From a checkpoint of a small transformer trained on Wikipedia.
Architecture: RMSNorm before each block, rotary positions, no biases in attention or MLP, untied embeddings.
Each number is 50 + 15 x the weight over its row's rms, rounded and kept within 0 to 99. Layers, rows and columns count from 0. The size before them is the row's rms in percent of the matrix's.

# layer 3 MLP up, 1280x320, rms 0.0342, rows 886-907, columns 64-127
095:59 41 45 57 75 27 32 65 59 46 61 52 37 46 31 38 61 48 37 49 53 39 59 41 64 45 68 47 44 53 30 30 33 38 39 58 71 40 47 49 44 44 42 41 86 32 56 68 41 52 30 53 55 18 31 47 47 20 59 29 56 20 73 28
094:42 27 44 72 31 29 53 76 69 42 37 49 72 31 56 41 71 76 39 34 57 46 38 79 54 85 44 43 49 63 39 43 48 44 27 43 43 48 72 63 50 49 55 49 26 53 22 52 36 55 53 48 32 57 30 63 96 28 45 52 47 35 48 46
108:75 43 59 39 57 43 47 50 57 21 46 41 51 22 51 72 47 59 36 44 51 35 47 56 44 78 62 61 67 59 34 29 37 46 46 12 49 28 46 59 40 40 77 65 49 22 54 29 75 48 49 60 43 75 49 57 39 48 47 53 75 47 39 56
098:42 75 62 47 44 50 52 38 78 39 25 53 55 42 67 45 43 49 40 20 46 36 33 52 41 57 24 47 53 49 64 57 46 72 47 23 63 54 72 33 32 57 47 52 52 54 39 58 70 60 59 47 44 55 37 58 65 28 64 39 58 36 50 43
106:36 64 69 59 70 74 34 50 55 74 24 47 71 35 64 68 44 41 43 63 54 55 63 05 90 80 70 32 53 40 39 46 35 56 57 51 72 29 65 56 34 62 61 50 46 50 49 39 06 46 27 62 45 33 22 36 55 29 80 58 48 50 72 38
101:55 74 51 23 43 52 62 52 52 51 69 73 65 43 53 45 54 44 51 33 33 73 29 41 22 66 43 24 39 49 48 55 52 39 48 65 45 35 68 37 21 61 48 35 37 54 13 49 67 42 46 59 17 28 44 39 61 51 24 42 46 48 39 51
097:48 39 52 59 35 36 54 58 57 61 52 30 64 44 31 57 48 72 42 66 56 67 36 25 22 67 50 55 32 48 24 48 42 44 44 54 54 22 49 52 37 65 51 65 50 49 37 44 65 54 50 89 44 60 25 43 26 50 47 53 43 23 52 59
086:51 57 56 64 39 46 38 15 33 22 30 61 81 16 47 39 63 33 63 50 37 82 68 32 49 59 40 43 51 65 40 28 40 60 46 56 48 43 48 46 32 41 43 83 54 63 38 52 37 51 60 59 64 16 16 77 65 56 28 35 60 69 57 56
105:53 68 49 49 45 44 62 29 75 22 56 23 68 28 47 59 72 46 49 46 47 66 62 48 73 85 41 46 56 56 73 38 49 43 83 31 41 48 66 37 57 45 56 48 86 63 45 40 75 64 73 46 32 52 22 63 56 57 48 39 38 44 64 79
095:56 44 50 65 49 54 63 47 07 34 10 55 34 50 59 61 47 43 28 59 32 67 50 37 28 58 63 52 24 41 67 57 43 46 33 44 42 49 42 31 19 80 56 50 54 52 41 37 46 29 46 45 53 22 55 34 45 32 50 51 46 35 67 42
098:15 66 64 63 57 41 35 34 69 39 62 54 50 60 71 81 49 57 43 49 54 49 65 56 66 39 41 29 50 60 69 26 55 56 55 66 63 37 44 56 34 57 24 84 46 25 39 55 54 20 64 58 59 50 40 67 44 30 83 47 42 48 62 33
099:52 72 52 42 64 70 43 36 57 53 42 35 60 38 63 46 29 25 40 43 46 51 37 59 39 54 70 42 61 51 40 44 59 42 34 21 58 56 58 42 30 71 30 69 60 67 61 43 66 45 48 73 37 36 38 44 70 66 76 52 70 56 34 66
104:65 80 49 72 49 52 57 68 55 42 55 42 40 30 74 43 79 50 22 30 45 66 65 54 50 64 52 40 75 52 48 34 36 20 51 53 41 43 41 78 38 58 42 47 39 19 53 57 39 36 70 63 54 54 53 72 67 61 48 59 54 45 15 52
095:26 75 67 58 56 64 61 46 59 61 59 61 24 47 77 52 31 31 55 45 49 64 22 59 54 54 39 52 71 21 41 48 39 50 61 53 60 23 49 40 06 78 54 32 56 46 43 66 75 45 26 35 22 42 58 56 45 71 40 51 32 55 60 80
100:49 36 52 56 31 62 63 42 54 40 38 38 34 38 42 34 55 56 48 56 39 55 51 26 43 69 79 51 72 43 49 39 42 47 39 70 53 33 35 54 68 49 48 65 34 59 43 76 48 53 51 49 40 49 60 34 60 26 55 57 30 63 38 60
102:20 80 45 50 41 45 55 66 49 41 51 69 69 47 46 42 50 62 46 41 65 72 29 60 54 58 74 48 60 44 47 56 71 52 38 45 80 47 44 59 66 44 73 52 62 40 61 70 28 31 49 56 52 23 52 56 61 43 50 77 23 79 58 38
113:47 51 89 31 38 53 57 56 73 33 56 48 72 31 58 38 49 40 27 32 26 31 43 57 85 48 37 54 57 61 52 42 58 41 55 44 50 52 62 58 12 64 44 57 27 43 38 66 75 27 43 65 60 48 52 80 38 45 56 36 66 34 44 55
064:44 70 70 45 18 48 62 43 45 33 29 47 47 39 58 77 50 51 32 42 37 71 39 35 52 53 62 33 24 50 57 45 40 41 41 53 53 48 54 51 47 39 86 51 41 39 39 41 61 35 35 56 33 55 39 62 80 31 59 49 33 34 66 38
111:71 52 77 37 64 34 55 56 24 42 39 46 77 67 61 53 35 43 33 36 48 52 26 55 54 54 74 35 49 52 32 36 35 60 46 54 57 49 46 68 44 53 59 32 48 37 47 16 65 27 39 83 31 54 55 42 67 42 51 57 53 46 41 45
108:47 55 59 61 39 50 39 55 21 36 44 45 33 48 76 93 29 65 45 56 56 61 44 37 69 66 40 48 53 56 50 39 33 22 08 49 47 33 42 37 33 66 32 67 72 45 45 64 30 47 59 53 65 30 48 48 56 39 45 62 46 34 55 23
094:49 49 55 62 48 17 36 48 49 21 52 30 86 21 62 65 35 49 49 61 42 72 53 67 64 92 53 49 49 69 41 44 45 49 54 31 34 33 76 59 61 45 75 77 43 64 49 71 76 49 69 51 27 06 17 44 70 26 38 54 50 42 31 38
065:40 46 54 51 47 71 48 20 55 30 24 35 43 32 58 68 61 42 35 34 58 58 27 46 45 57 47 33 25 60 71 35 38 33 42 76 54 43 44 34 51 56 46 53 55 64 44 47 63 32 46 44 74 52 01 73 51 73 55 61 51 56 65 48